python train.py --num_hidden_layers=23 --hidden_size=384 --num_attention_heads=6 --num_key_value_heads=2 --head_dim=64 --intermediate_size=1536 --vocab_size=32000 --hidden_act="tanh_gelu" --norm="layernorm" --norm_place="pre" --norm_eps=1e-06 --positions="learned" --qk_norm=false --attn_scale=0.125 --bias="all" --tie_word_embeddings=true --parallel_block=true --init="normal" --init_std_qkv=0.0227 --init_std_o=0.00335 --init_std_up=0.0227 --init_std_down=0.00335 --init_out_by_depth=true --optimizer="soap_variant" --learning_rate=0.00362 --beta1=0.95 --beta2=0.99 --weight_decay=0.12 --lr_head=0.00753 --max_grad_norm=0.5 --warmup_steps=200 --schedule="wsd" --decay_fraction=0.862 --decay_shape="sqrt" --final_lr_fraction=0.05 --batch_tokens=[65536, 131072, 196608] --max_seq_len=1024 --doc_mask=true --train_tokens=387700000 --max_steps=3015 --dataset="wikipedia_en"
Each number is 128 + 24 x the weight over its row's rms, rounded and kept within 0 to 255. Layers, rows and columns count from 0. The size above them is the row's rms in percent of the matrix's.

# layer 14 attention key, 128x384, rms 0.101, rows 108-127, columns 128-191
size [117 106 107 108 113 108 105 106 111 109 111 108 109 109 111 112 107 109 107 116]
[[113 142 138 142  70 142 108 143 147 136 117 105 104  91 129 108 125 144 126 149 121 146 158 126  99 128 138 112 177 143 118 129 139 111 129 140 133 129 127  68  80 145 138 143 144 165 137 128 169 128 127 180  97 144 128 141 152 139 161 187 100 173 112 161]
 [131  90 138 182 109 145 168 111 153  77 128 111 142 158 159 130 149 112 147 120 138  86 145 106 142  86 155 109 117 129  92 125 130 113 115 124 164 119 155  94 109 139 152 131 131 104 107 101 123 149 123  99 174 160 172 167 109 168 132 153 149 130 102 114]
 [150 129 100 141 145  90 103 151 146 178 132 156 144 122 123 133 100  69 113 120 132 116 124 148 139 135 130 143 143  96 127 114 160  88 168 136 113 178 156 120  70 175 183 113 126 119 116  96 139 138 154 138 148 142 105  91 119  71 129 117 128 132 109 143]
 [155 155 111 139 153 119 149 128 103 125 142 135 160 149  65 156 129 105 187 130 139 114 111  85 124 170 122 156 143 153 104  99 131 138 145 110 118 137 132 126 115 159 107 104  84 126 143 144 163 136 111  99 120 126 115 122 159 132 105 145  89 120 113 103]
 [141 136  99 100 127 167 117 123 117 163 111 106 157 158 121 159 110 147 127 166 172 102  90 153 137 127  95 130 142 143 108 142 140 136 159 151 151 146 127 138 175 145 111 130 164 101  88 150 168 129  59 142 113 143 100 170 115 138 123 144 133 157 125 117]
 [135 174  90 175  77 125 116 111 155 113 139 141 124 110 165 124 136 161 192 153  90 138 129 158 109 109 154 118  82 176 109 126 104 138 139 126 126 156 125 129  95 122 147 143 124 155 158 109 161 115 170  93 101 194 154 111  95 153 143 112 137 132 144 170]
 [ 98 101 126 124 131 159 128 141 135 106 126 117 106 147 119 149 116 124 171 137 163  60 134 115 104 123  92 155  93 115 122 173 111 113  99 111 139 156 136 126 151 186  94 125 101 145 114 157 171  92 155 145 162 105 142  86 152 117 123 103 117  79 128 138]
 [146 133 194 146 133 109 118  96  91 147 134 120 120 174 133 114  87 115 124 135 119 122  87 110 129 140 127 105  85 126 155 168 123 154 125 120 123 133 147 130  94 115  52 134 105 126 140 159 152 131  61 111 143 141 142 119 103 121 111 127 117 145 144  79]
 [135  77 135  77 161 115 107 107 104 132 146  72 159 142  94 111 106 120 166 127  92 148 144 148 153 141 138 146 114 145 116 175 124 106 106 123  97 127 103  86 196 141 114 130 163  91  98 145 101 136 156 147 133 104 115 113 162 140 112 162 120 123 156 107]
 [161 132 160 127 121  61  77 109 129 122 121 128 125  76 120 132 160 116 187 159 135 102 153  83 157 113 159 149 140 119 198 146 140 110 102 111 162  98 169 126 136 128 101 134 141 124  98 137 121 162 106 114 142 141 142 126 129 156 122 129 120 125 148 140]
 [129 112  94 153 113 101 108 123  95 122 161 153 136 149 127  89  85 102 114 135 162  59 117 119 110 132 127 116  98 132 110 152 126 135  94 155  89 102 113 100 139 135 135 139 115 122 129 131  98  64 167 103 113 103 114 110 129 153 126 195 144 159 124  83]
 [138 143 152 142  94 127 155 142 133  88  93 112 119 121 151 117 132 103 147 138 129 157  83 120 145 116 135 123 168 147 170 113 113 186 141 132  93 133 120 150 117 126 132 153 105 107 111 102 117 174 147 138 118 110 177 106 129 167 145 137 108 104 111 108]
 [103 153 146 138 130 124  95 138  93 123  97 132 104 152 154 112 105 104 142 120 118 151 173 123 113 144 108 113 128 120 114 140 105 101  94 144 140  94 139 107 104 122 136 133  93 114 144 158 126 143 138 146 139 147 157 141 158 130 116 158 141  97 141  92]
 [ 76 135 127 120 129 122 163 113 146 159 103 171 140 118 123 139 142 128 114  97 107  95 145 146 125 140 105 129 115 112 122  76 107 162  75  83 107 149 130 119 127  90 119  89 126 106 166 127 104  98 156 152 150 128 150 122 134 135  84 150 110 114 133 119]
 [141 129 129 113 138 162 142 164 135 151 117 119 131 113 146 136 157 135  91 166 135 174 170  89  69 147 147 141 100 126 124 133 152 131 125 109 133 124  97 108 129 140 130 143 126 132 153 160  89 166 109 155 122 130 123 127 141 145 132 148 115 111 152 143]
 [154 133 140 139  65 160 142 128 137 116 120 143 186 135  89 126 126 169 133 153 134 127 125  61 150 158 134  87 129 127 120 134 142 153 118 122  92 118 169 144 150 144 151 102 107 139 103  84 116 136 144 163 149 132 145 110 113 112 156 145 139 182 142 127]
 [152 146 146 165 156 144 139 132 131 110 139 141 129 106 107 183 108  54 129 149  96 158 157 142 129 125 113 132 149 148 140 162 141 132 129 104 119 106 128 148 135 145 140 136 125 151 111 150 111 151 132 137 105 154 125 109 124 137 191  70 126  90 128 129]
 [ 99 100 133  88 138 122 104 136 107 110 136 139 112 126 140 147 172  94 137 103  93 140 119 143 104 119 116 123 133 137 156 137 163 132 129 134 145 148 146 121 142 111 102 117 119 147 108 135 158 100 126 145 130 126 122 177 120 179 117 114 142 153 108 111]
 [ 81 104 142 165 120 124 116 120 159 136 118 188 107 167 154 132 100 175 151 110 138 134 143  95 118 143 129  91  92 139 106 101  99 126  73 110 132 160 158 164 118 109 142 111 111 137 118 108 114 154 117 159 122 118 142 110 147 165 150 128 127 138 130 120]
 [113 127 104  99 113 114  99 114 117 104 130 144 146 133 153 104 112 153 124 112 117  64 134  94 126  84 134 110 146 129 136 116 101 116 119 123  97 148 135 149  91  99 113 157  96 124 132 153 153 114 138 175 160 126 115  77 153 126  92 172 209 102 118 111]]
# layer 14 attention query, 384x384, rms 0.0963, rows 237-255,301-319,365-383, columns 128-191
size [ 96  90  88  88  83  99  99  90  94  99  97  87  90  85  93  89  94  96  85 109 107 113 113 114 108 108 107 112 116 105 115 108 116 104 109 112 110 110 109 115 102 109 114 110 110 109 107 107 106 103 110 107 106 111 109 109 114]
[[119 198 143 109 109 138 147 121  88 128 121 144 131 145 136  74 145 108 108 141 139  82 149 105 207 144 131 142 100 137 143 136 124 116 140 121 127 137  90 113 131 137 162  95 153 155 151 139 119 136 128  97 138 100 139 142 148 120 110  79 130 153  94 112]
 [183 157 146 127 130 141 127 118 183 213 152  91  82 124 110  74  89 131 141 136 143 141 102 149 145 154 115 136 119 128 137 131 156 130 146 162  99 127 170 121 114 148 148 168 107 117  71 118 133 112 131  75 142  87  99 137 152  93 133 117 104 127 135 129]
 [108 105 121 130 127 101 147 142 144 146 107 153 143 150  99 129 132 108 134 155 105 135 107 130  81 147 130 119 179 143 141 129 150 141 124 137 124 128 160 155 148 146 128 118 133 123 140 122  77 115 157  98 133 128  85 133 158 131 115 146  88 145 155 103]
 [140 111  81  93 137 158 118 109 129 158  97 106 146 122 107 126 106 134 150 108 108 130 108  91 131 147 153 143 123 135 122  96  78 125 147 128 120 141 102 119 135 119 124 110 138 112 136 125 120 145 143 116  84 120 163 105 185 170 133 150 122 151 134 118]
 [108 130 130 151 113  92  95 159 163 123 176 138 120  93 158  86 137  97 123 122 110  65 142 110 140 137 157  98  99 148  95 127 150 151 108 138 143 151 139 135 146 125 165  82 112 134 130  68 126 151 148 129 128  92 165 100 148 157 152 138 128 110 166 138]
 [ 98 157  78  93 127 109  81 113 126 122 132 130 125 169 176 132  92 156 124 103 171 135 143 161 128 140 141 137 112 131 127 157 134 132 114 126 115 118 101  99 112 119 101 152 104 143 129 176 122 123 135 152 133 126  98  95 124 125 122  95 132  99 147 126]
 [152 129 142 149 127 114 123 124  94 124 156 141 125 144 134 149 137 100 135 146  98 129 127 120 128 123 120 139 165 130 132 133 155 173 143 136 154 133 125 137 119  86 154 182 147 115 120 162 182 118 112 174  89 106 146  97 114 120  84 117 129 171 129 129]
 [125 113 129  97 141 125 159 153 133 121 159 117  88 155 116 150 177 102 112 140 169 120 115 142 131 107 116 164 108 136 111 110 121 102 112 100 116 154  99 110 113 137 123  97 149  83 170 112 139 103 112 110 110  90 133 117  79 110  90 110 149 130 135 118]
 [143 152 137 147 133 132 130 129 131 110 132 169 170 131 124  97 141 143 108 142 118 115 125 100 155  84 122 137 109 107 126 140  89 105  95 185 105  70 159 133 152 127  88 111 139 137 138 116 162 130 135 134 140 139 161 109 110 177 162 100  96 112 135 147]
 [148 124 109 166 166 126 169 142 112 155 113 138 128 101 108 109 146  94 114 110 145 134  91 140 100 149 136 142 172 117 169 130  63  98 136 112 137 117 115 158 112 136 117 114 118 127 158  61 133 115 133 101 154 144 124 132 105 129 155 175 155 120 117 136]
 [107 113 162 120  86 136 145 173 134 128 105 145 152 124 159 142 155  96  87 141 148 153 118 151  93 109  97 125 130 118 177  97 139 109  76 108 105  61 149 165 159 139 136 115 115 132 113  88  95 115 125  77 108  79 166 110 138 119 157 131 163 141 112  98]
 [119 157 118 154 135 151 102 114 132 157  87 123 125 142 122 111 127 101  94 154 122 113 152 133 154 165 132 146 109 129  93 160 109 134 137 126 120 134 143  94  94 170 110 125 131 103 150 163 143 101 149 155 117 104 108 162 124  93 159 100  96 107 128 116]
 [101 101 109 112 145  96 132 132 115 147  88 114 106 141 116 112 144 127 103 131 139  95  96 121 115 138 168 146 123 108 141 115 123 104  99 103 107 153 131 141 103 126 127 118 129  99 158 133 182 115 166 121 127  96 146  93 139 142 178 107 127 126 134 135]
 [148 151 102  85 141 157 120 106 126 182 165 150  95 133 107 132 137 139 118 135 114 112 168 124 129 156 106 146 113 176 113 141  93  99 125 141 114 102 122 124 109 148 138 151 120 122  99 107  80 127 122 147 121 128 109  98 107 142 115 141 123 128 129 133]
 [ 88 161 143 144 142 113 145 119 149 169 127 137 144 140  97 136 114 151 163 149 135  95 117  96 182 141 148  82 121 142 111 128 117 165 133 152  98 127 116 119 126 114 162 117 103 165 110 136 115 123 150 154 134 115 120 111 112 142 105 127 150 118 170 106]
 [129 123  85 105 142 133 111 106 148  99 143 138 122 135 136 138  94 161 154 162 118 177 168 105 149  89  93 120 136 157 163 113 106 119 135  99 122  77 104 157 147 144 132 166 121 128 163 144 124 133 141 135 142 109 127 109 169 177 134 163 151  86 133 110]
 [113 107 118 140  79 137 126 168 134  98 109 134 113 134 126 125  98 123 117 119 149 111 123 107 183 114 114 133 102 160 122  84 161 156 112 139 113 133 133 139 160 112 127 124 101 117 143 114 123 141 149 121 125 161 109 148 146 141 104 109  98 144 132 113]
 [ 92 129 156 106 159 131 134 108 137 157 117  81 143 143 154 121 132 101 108  72 125 132 108  93 147 108 128 123 131 172  82 139 125 139 118 116 121 147 112 111 123 128 142 123 111 135  80 143  95 117 119 133 124 153  98 118 160 155 127 121 101 111 126 119]
 [ 94 152 127 106 131 134  87 109 154 115 128 123 127 151 115 155 125 159 176 139 121 153 121 123  92 102 129 123 147 120 108 119 157 129 156 155  97 108 131 123 158  92 142 145 138  97 124 132  67 120 120 132 115 123 154 107  92 137 109  80 139 138 107 178]
 [110 171 102 128 137 132 137 141 150 130  96 129 133 158 124 126 169 105 144 115 117 108 152 100  84 156 135 125 114 100 130  81 160 104 115 105  97 140 111 135 121 149 127  79 160  99 116 112  65 143 121 116 164 130 127 128 122 156 139 119 121 152 124 117]
 [124 134 118 157 168 116 106 115 128 194 155 153 126 135 110 119 147 140 152 134 115 143 153 123 132 117 118 145 119 172 130 132 157 141 111 108 126 177 138 103 119 144 208  77 139 117  80 175 125 117 158 155  93 161 145 128 156 130 151 115 158 174 127 112]
 [154 136 132 109 145 148 115  95 160 138  78 123 138  91 129  99 126 134 134 152 100 146 155 128 122 140  93 138 164 110 125 135 153 150 110 143 135 100 154 132 137 111 118 132 115 114 140 128 116 104  97 111 107 103 116 117 136 131 117 107  90 108 122 118]
 [134 151 103  99 125 108 144 164 110 153  97 111 147 132 113  89 164 159 147 144 169 100 134  74 111 115 132  79 137 104 150 113 141 116 115 129 121 103 115 105 155 111 135 126 148 152 114 142 129 101 100 114 152 129 138 154 146 124 132 121 142 117 139 146]
 [144 120  96 130 146  88 130 125 128 105 109 101 114 117 107 115 147 152 149 139  77 144  89 111 139 114  76  98 132 183 119  76 130 104  85 113 119  77 133  98  87 168 102 159 166 106  99 104 114 157 167 119  96 146 132 108 133 131 139 136 192 121  82 143]
 [133 114 164 109 121 144 123 108 164 160  78 152  89 134 106  95 130 148 126 143  83 117 170 117 126  92 157 150 130 137 128 153  73  90 112 117 139 171 140 157 160  96 104  89 121 114 140 223 159 123  80 142 124  97 180 139 135 117 109  89 128 110 125 125]
 [118 134 159 141 147 120 178 122 137 123 140 142 112 141 140 136 135 148 132  92 133 115 102 163 121  97  54  95 128 109 149 140 124 117 120 136 117 121 111 117 103 132  89 134 109 117 133 157 178 123 145 145 147 143 130 125  95 100 123 172 123 142 126 123]
 [132 142 100  82 153 126 129 158 105 105 184 119 138 146  95 115 144 144 122 150 127  86 145 152 116  71 152 119 134 142 150 144 100 130 119 128 122 112 128 139 151 128 128 118 141 113 148 145 131 144 147  98 124 106 132 117 131 106 126 128 135 141  99 156]
 [136 121 133 130 144  87 103 115 117 139 137 141 152 125 122 125  84 132 173 115 151 108  71 116 108 133 161 131 119 129 138 106 101 158 144 126 136 177 132 138 143  91 103 100 163 125 113 132 162 131 158 133 103 129 153 162 161 149 120 156 101 113 119 136]
 [125 106  97 125 131 126 157 133  92 124 151 159 146 126 114 113 101 125 120 111 138 149 117 116 117  97 139 130 129  88 144 148 125 123 162 148 136  69 114 139  86 138 119 164 144 141 111  98 175 117 118 144 158  89 120 114 127 142  68 128  83 171 111 117]
 [109  81 109 100  99  92 149 112 124 131 126  97 104 139 150 100 121 116 128 118 118 135  97 145 110 127 102 139 140 183 148 181 165 136 108  81 114 125 118 168 158 109 127 123 110 132 118 145 104 139 147 145 113 159 151 126 163 146  94 130  89 108 139 141]
 [ 74 115 128 145 100 103 142 115 120 150 138 112 105 106 122 158 143 106 129 127 129 127 160 135 128 106 166  86 140 138 102 119 149  95 166 109 131 127 121 119  66 131 139 189 183 144 107 115 119 143 124 137 142  89  72 160 110 119  83 154 152 139 169 105]
 [120 101 118  95 121  47 133 105 134 101 113 149 152 126 152 109 148 107 132 109 100 125 110 139 123 141 121 142 125 115 154 114 137 147  99 105 100 126 105  81 112 124 125 115 105  73 163 135 102 151 119 150 136 155 130  27  70 177 129 127 117 117 113 128]
 [129 126 134  93 131  94 151  84 119 178 121 127 131 131 163 132 165 103 123 104 135 152 158 116 109 107  81 160  74 107 133 120 132 154 152 168 153 121 139  80 139 139 102 124 166  97 156 156  97 107 131 137 164 113 136 104 135 132  69 181 161 130 124 124]
 [141  75 124 165 116 123 155 146 130 158 139 126 159  83 121 100 103 138 120 142 129 158 109 143 166 107 127  99 148 118  79 148 137 150 153 110  79 133 131 112 145 125 139 119 122 163 145 100 141 126 112 130 112 111 109 120 138 155 128 164 126  99 169  78]
 [106 129  85 102 126 123 134 119  75 174 139 109 128 151 155 156  83 164 129 140 102 159 103 122 150 158 124 100 111 169 127 112 108 121 115 136 140 142 156 117 163 124 172 142 117 131 152  78 129 127 134 150 120 162 102 117 108 121  90 123 107 102 165 150]
 [117 132 157 150 131 159 160 139 146 122 102 106 121 124 113 115 129 101 167 118 133 148 104 169 129 137 144 107  92 110  81 122 161 108 148 134 144 111 127 139 128 170 128 136 147 156 127 155 132 137 163 154  82 148 124 158 158 149 100 115 137 138 144 121]
 [132  93  86 173 123 136 122 116 135 107 121 142 104 180 174 124 108 152 126 128 149 129 111 103 127  97 108 153 106 139  98 143 168 128 117 104 136 110 111  98 109  73 142 112 190 157  66 137  93 140  92 142 103  96 116 154 103 144 130 110 131 101 136 120]
 [105 139 136 172 150 162 132 128  96 133  90 177 179 113  98 113 129 148  76 132 116 100 124 122 108 141 163 179 106 128 118  92 171 181 179 102 136 124 144 125 145 130 114 171 140 116 105 134  92 121 164 145 157 151 136  82 143 158  93  97 134 105 127 132]
 [106 112 122 138 110 140 152 135 128 104 138 128 127 185 133 133 159 117 132 143 121 111 179  86 138 142  74 114  91 134 137 123 103  75 118 137 101 147 127 120  97 132 145 116 122 108 107 123 128 126 116 142 158 103 118 108 167 132 136  99 115 158 104 125]
 [143 131 101 164 118 137 106 117 145 173 157 154  99 149 120 112 149 111 108 138 113 154 162  95  90 132 183 117 107 137  97 131 164 126 108 127 149 183 158 136 136 112 196  75 127 130 153 167 100 117 145  71 117 153 143  89 119 112 142  98 117 177 105 114]
 [161 179 124 132 158 131 151  93 120 109 108 112 136 137 135  77 117  80 113 124 122 147 120 136 122 145 131 129 168 132 122 133 109 144 147 104 114 104 138 121 142 148 117 164 127 124 115 143 118  90  89 116 121 145  92 125 141 118  90 131  68 153 117  88]
 [110 140 132 112 123 105 143 161 160 135 108  85 158 154 117  96 136 142 132 149 151 101 137  80 145 131 115 126  84 129 111 183 111 123 104 139 118 119  95 144 146 124 130 139 142 136 106 119 117  92  92 118 145 150 139 150 160 128 124 141 118 151 111 144]
 [139 111  91 101 125 111 106 133 116 129 143 146 151 111 122  88 118 151 137 141 116 139  60 107  85 120 108 114 130 138 124 113 150  88 105 112 114 146 171  76 145 150 125 131 134 152 160  77 132 152 162  87 141 136 134 144 114 106 177 128 187  93  92 190]
 [130 132 124  77 140 180  97  84 152 146  80 148 104 127 130 131 109 177 133 150 133 112 134 105 113 120 158 128 131 127 151 166 100  90 112 125 112 146 116 154 121 108 131  82 107 121 144 166 116 113 102 152 130 117 169 113 172 167 153  87 129 112 160 136]
 [107 125 161 126 153 123 142 105 125 106 128 111 151 101 131 158 128 123 136  97 122 105  76 131  95  93 130 107 110 125 109 158  89 147 107 127 127 138 116  97 117 114  89  68 122 125 135 148 146 131 100 123 113 106 123 132  86 125 115 129 134 145 131 123]
 [ 98 147 114 101 180 121 124 159  95 101 158  97 118 160  94  86 108 132  90 162 158  79 102 120 149 135 128 122 109 155 190 129 116 136 126 133 128 104 123 130 126 146 126 117 137 139 127 131 115 170 156 163 134 115 123 109 136 117  73 148 161 136  93 105]
 [153 130 130  98 112  97 116 122 146 122 137 163 112 122 130 136 132 109 127 143 155 116 132 142 108 151 173 154 144 160 176 123  81  99 147 120 124 115 146 124 144  90 128  99 152 129 170 117 120  93 125  73 124 110 126 176 125 129 126 132 131 116 110 167]
 [164 138 123 124 112  94 155 140 120 125 126 148 134  84 148  80 112  94 159  93 151 151 105 139 106 155 145 151 181  70 125 127 157 119 142 100 148 117 111 134 121 129 115 107 157  97  88 110 150 100 134 138 134 117 121 109  91 109  86 138 136 131 149 118]
 [124 119 144  84  86  97 139 107 113  96  93 143 116 164 146 104 145  94 143  81 156 133 121 141 124 152 119 167 204 177 130 132 162 131  99 106  97 128 118 138 110 148 115 114 115 141 140 152 112 138 135 144 112 145 127 129 119 157 115  68 102 121 133 131]
 [105 145 160 143 130  85 108 157 136 115 127 123 101 128 142 133 143 152  99 128 112 141 144 173 109 155 155 107 149 149 127 143 138 110 112 117 137 137 121 112 128 134 125 154 142 110 102 109 118 125 162 138 160 108 119 133 144 139  94 128 119 152 173 121]
 [ 86 152  80 104 119 101 129 152 117 118 134 161 133 105 173 141 156 149  83 146 125  89 159 136 131 136 134 118 161 136 125  84 132  95  99 117 109 161 149  91 162 133 135 112 114  97 166 144 138 139 134 144 155 138  90 148 116 169 126 105 147 129 108 115]
 [155 100 140 116 125  99 110 108 124 121 117 129 127 139 116 160 125 114 114 118 127 157 166 125 118 151  85 143 126 100 128 124 101 121 131 164 170 150 102 131 157 111 112 108 146 141 146 148 105 144 109 142 116 116 136 129 127 146 109 182 188 110 128 140]
 [137 107 118 174 127 150 138  98 115 133 115 163 170 116 107 115 110 128 123 161 161 133  97  60 137  87 122 108 167  99 122 175 132 128 203 118 104 173 114 144 127 168 154 106 118 153 104  91  96 198 150 136 108  96 102 117 163 141 140 182 178 139 174 115]
 [104  99 101  87 117 166 120 104  87 133 129 132 116 153 128 174 118 127 106 145 152 142 141 104 158 126 150 138 127 164 132 136 156  92 106 128 121 130 140 140 136  81 148 172  90 131 161 126  98 123 142 135 131  97 102 118  96 117 114 141 102 140 117 108]
 [ 66 117 151 132 127 138 147 161 132  79 125 130 101 104 134 126 116 132 161  99 122 114 107 138 149 127 160 102 121  78 114 127 164 128 120 163 166 116 133 125 138 135 123 141 131 124 121 155 142 149 192 171  49 145 129 116 127  97 137 146 104 146 131 154]
 [163  99 137 150 145 119 123 117 198 134 133  85  65 147 149 182 122 127 154 110 160 144 118 129 142 105 138 139  95  72 157 122 118 132 123 116  91 132 145 156  95 113 144 128 146 167  84 133  99 137 123 103  95 127 142 154 124 153 127 110 153 105 144 108]
 [102 141 159 150 132 122 148 157 137 138  86 161 126 131 108 114 129 163 118 143 127  76 130 127 100 107 136 141 128 131 114  98 141 170 173 118 131 163 162 133  83 130 101 140 156 107 130 105 168 123 176 146 131 170 130 107 167 147 103  89 115 118 167 145]]
# layer 14 attention value, 128x384, rms 0.108, rows 64-70, columns 128-191
size [110 116 114 115 112 110 110]
[[145 114 118 101 126 119 116 192 137 144 134 147 143 145 123 149 174 142 142 128 175 177 110 135 133 153  99  65 111 112 119 127 128 104 149 184 117 135  95 115 129 137 162 136 159 129 172 115 155 147 173 128 133 171 121 147 179 169 117 132 125 153 126 146]
 [101 138 151 140 116 169 147 139 120 139 141 109 139 131 133  91 150 115 120 151  84 127 125 116 118 111  86 137 121  96 160 101  94 151 104 150 127 108 107 151 127 142 126 152  87 134 133 123 128 107 141 145 123 143 127 164 117 154 109  98 149 122  95 118]
 [124 160 105 125  72 132  94 111 118 125 141  90 142 152 134 101 141 141 149  87 134 164 166  98 126 146 119 127  69 170 149 164 166 125 160 137 161 167 164 150 132 125 138 149 109 145 145 164 117 118 136 136 134 103 139 133  72 128 117 101 140 116 111 105]
 [149 165 102 142 128 145  90  98 133 183 130 111  98 135 137 128 122  67 141 122 136 155 140 133 130 124 119 153  78 151 114 120 116 118 138 146 151 117 115 122  81 125 115 103 120 119 105 106 143 124  97  80 150 139  91 144 146 167 151 110  70 139 121 109]
 [142  83  98  94 108 132 114 164 109 145 110 119 170 133 131 128 160 128 149 119 173 126 173 131  82 138 169 139 149  68 101 111 144 129 129 133 147 126 106 144 117 107 129 158 138 116 172 128 119 107 139 129 136 133 116 122 137 119 117 131  98 134 114  86]
 [161 172 170 141 113 170  93 125 118 113 113 117 117  82 132 107 162 148 105 129 150 132 101 147 136 128 144 112  94 114 138  98 102 106 117 129 111 138 134 104 136  90  99 139 150 124 175 103  97 120 105 112 147 124 119 109 135 104 135  99  95 154 105 152]
 [123 148 143 123 101  98 151 171  88 133 120 131 138 127  85 144 142 116  87 126 124 129 127 149 171 145 166 136  87 158  71 115 141  94 111 141 149 147 135 113 153 123 120 127 144 109 143 131 116 102  91 166  64 136 164 112 165 146 104 113 132 156 136 137]]
# layer 14 attention output (transposed), 384x384, rms 0.108, rows 192-198,256-262,320-326, columns 128-191
size [100 100 102  98 101  93  97 107 114 116 115 113 107 110 114 113 117 117 115 120 112]
[[141 112 130 131 121 132 130 122 142 133 133 141 116 117 148 145  73 108 129 162  94 115 160 119 117 122 138 144 155 135 149  93 143 132 103 134 122 114 134 144 198 118 120 165 103 101 108 163 115 143 141 104 142 112 154 150 117 171 110 147 114  89 134  89]
 [ 87 124 106 120 168 132 117 125 161 135 111 150 146  96  90 144 116 127 158  96 123 149 147 107 136 116 185 174 150 129 131 206 129 118 133  95 129 140 152 107 160 136 138  73 146 143 160 127 115 147 128 111 149  93 124 131 138 152 131 155 121 149 113 127]
 [139 145 190 125 119 117 110 132 156 114 137 170  92 123 119 123 148 135 120 120 135 147 127 121 137 127 120  94 157 120 151 103 110 123 112 107 133 102  91 154  97 130 110 122 128  92 128 156 107 130  82 118 142 107 119 130 167 113 144 151 126 121 107 131]
 [ 86 109 137 120 154 114 156 103 155 115 143 141 110  88 103 143 139 151  98 113  89 101 129 133 155 124 103  93 183  95 140  96 170 124 153 123  92 141 136 156 138 134 111 125 175 137 196 155 100 120 133 142  98  97 161 106 151 127 130 185 144 115 114 145]
 [122 131 123 162 144 128 122  83 147 125 138 122 123 108 159 114 114 129 132  97 116 127 102 124 106 101 124 107 107 132 138 136 153 108 169 150 103 148 137 117 135 185 126 135 155 154 110 148 146 102 114 116 164 124 161 120 123 126 113 102 152 126 135 126]
 [ 91 120  75 116 126 123 159 117 129 116  92 145 105 119 146 123  80 148  99 134 156 158 153 118 157 100 130 130 138 114 101 146 171 154 142 116 163  91 142 143 144 121 170 127 120 168 141 139 175 155 140 121 142 106 145 123  83 153 159 124 128 123 111 139]
 [102  97 110 131 139 162  83 152 140 157 202 145 106 156 179 115 144 151 153 147 130  95 140 130 106 155  83 122 188 118 140 130 115 152 130 146  96 125  95 145 127 133 133 116 165 135 134 136 131 114 174 125 127 149 127 130 127 127 116 129 132 119 140 141]
 [116 130 116 137 124 143 140 121 132 111 117 165 100 122 103 105 131 158 105 111 141 100 135  97 135 117 118 167 134 151 133 139 145  96 121  85 128 157 116 147  72 106 100 136  99 120 115 113 113 107 142 139 152 121 135  99 154  60 149  96 135 132 135 138]
 [124 131 104 148 135 106 106 113 106 145 161 141 142 149 155 145  99 125 123 124 200 131 168 123 105 115  81 116 112 114 104  80 173 146 147 148 166 150 113 137  96 125 149 155 137 113 146 144 110 108 137 119 110 151 113 114 118 149 107 139 134 127 152 136]
 [105 104 138 119 165 122 113 138 158 150 121  99 185 106 138 144 109 139 113 123 107 109  92 139 123 108 124 154  71  85  93 115 136 137 156 131 113 134  80 117 162 136 159 140 167 174 113  99 150 150 123 111 146 151 136 153 114 134 134  99 141 138 135 102]
 [139 136 160 144 101 145 122 144 121 144 144 151 129 121 102 147 159 155 144 131 159 143 126 148  94 119 117 109 119 106 149 164 142 146 127 110 130 128  82 122 171 142 140  94 118 111  95 131 116 145 129 108 160 126 147 146 135 119  89 118 156 119  95 110]
 [118 187 172 136 133  93 126 145  65 104 163 114 102 104 105 143 121 161 136 129 130 141 147  84 144 139 104 105 105 137 142 125  74 183  91 114 145  90 125 140 131  85 119 107 121 145 110  88 132 152 127 111 106 116 115 146 141 127 166 145 132 156 148 194]
 [164 164  88 140 145 132 180 125 137 158 120 107 157 172 132 124 165 115  94 137  65 106  58 155 136 159  95 143 138 137 142 166  80 134 128 105  99 124 138 118 130 152  85 126 135 104 100 119 110 139 103  99  87 144 166 137 121 148 126 118 103 144 100 129]
 [112 118 158 124 146  96 173  69 100 112 105 121 160 120 121 150 154 129  91  89  97 151  72 106 127  86 168 120 101 139 117 174 141 112 131 129  99 134 160  88  88 173 124  93  63 156  75 102 104 138 145 140 139  78 127 126 121  86 107 149  96  98 112 155]
 [143 117 123  95 131 118 106  95  91 111 148 136 127 163 139 159 166  91  79 109 106 152 128 154 121 127 162 138 107 131 123 121 106 145 130  99 135 150 129  78 121 121  85  83 129 129 105 113 154 107 113 113 126 109 114 116 123  97 194  99 117 161  79 125]
 [181 133 155 130 138 124 121  95  47 102  99 121 161 157 112 171 131 119 134 132  98 133 104 142  88 122  87  88 128 135 146 138 120  79 117 148 129 162 147 121  87  90 123 139 118 100 109 112 162 153  95 159 134 144 147 102 153  57 164 125 125 155 148 129]
 [166 141  84 124 113 132 164 115 123 166 141 133 103  98 127 150 121 128 110 134 135  73 142 124 110 117 125 145 109 110 115 137 128 125 157 166 141 119 125 138 127 123 112 125 103 121 123  79 196 135 134 144  61 175 125 128 131 132 156 135 102 142 108 120]
 [146 138 131 135 137 140 151 137  99 113 164  89 152 145 110 120 112 108 104 121 125 180 114 121  88 128 117 113 117 146 118 112 102  63 126  94 167 103 126 136 125 171 143 139  84 130  58 124 147  92 138 145 106 117 135 168 121 116 104 116 107 109 123 136]
 [153 168 126 134 106 110 129 158  93 166 140 124 116 116  86 117 163 134 104 169 146 137 122 154 149 113 135 129 117 116 141 183  80 156 104 128 146 129 126 133 174  91 160 111 115 129 117 112  63 141 115 120  96 149 108 134 137 123 156 151 120 170 138  98]
 [ 95 103 133  89 155 141  64 133 121 107 146 148 160 171  92 131 138  95 189 108  98 113 150 105  64 152 150 133 129 117 150 101  90 129 118 112 130 152 117  91 111 111 135 124 106 122 100 166 101 134 151 132 111 136  95 132 144 130  88 142 123  89 124 109]
 [124 135 117 142 111  84 161 119 164 112 105 128 138 105 109 129 146 133 132 122  58 112 119 116 101 142 148  86 112 137 109 119 116 125 142 125 146 146 169 116 133 100 122 179 145 113 154 137  77 108 129  88 165 126 112 141 107 143 159 113 124 137 108 147]]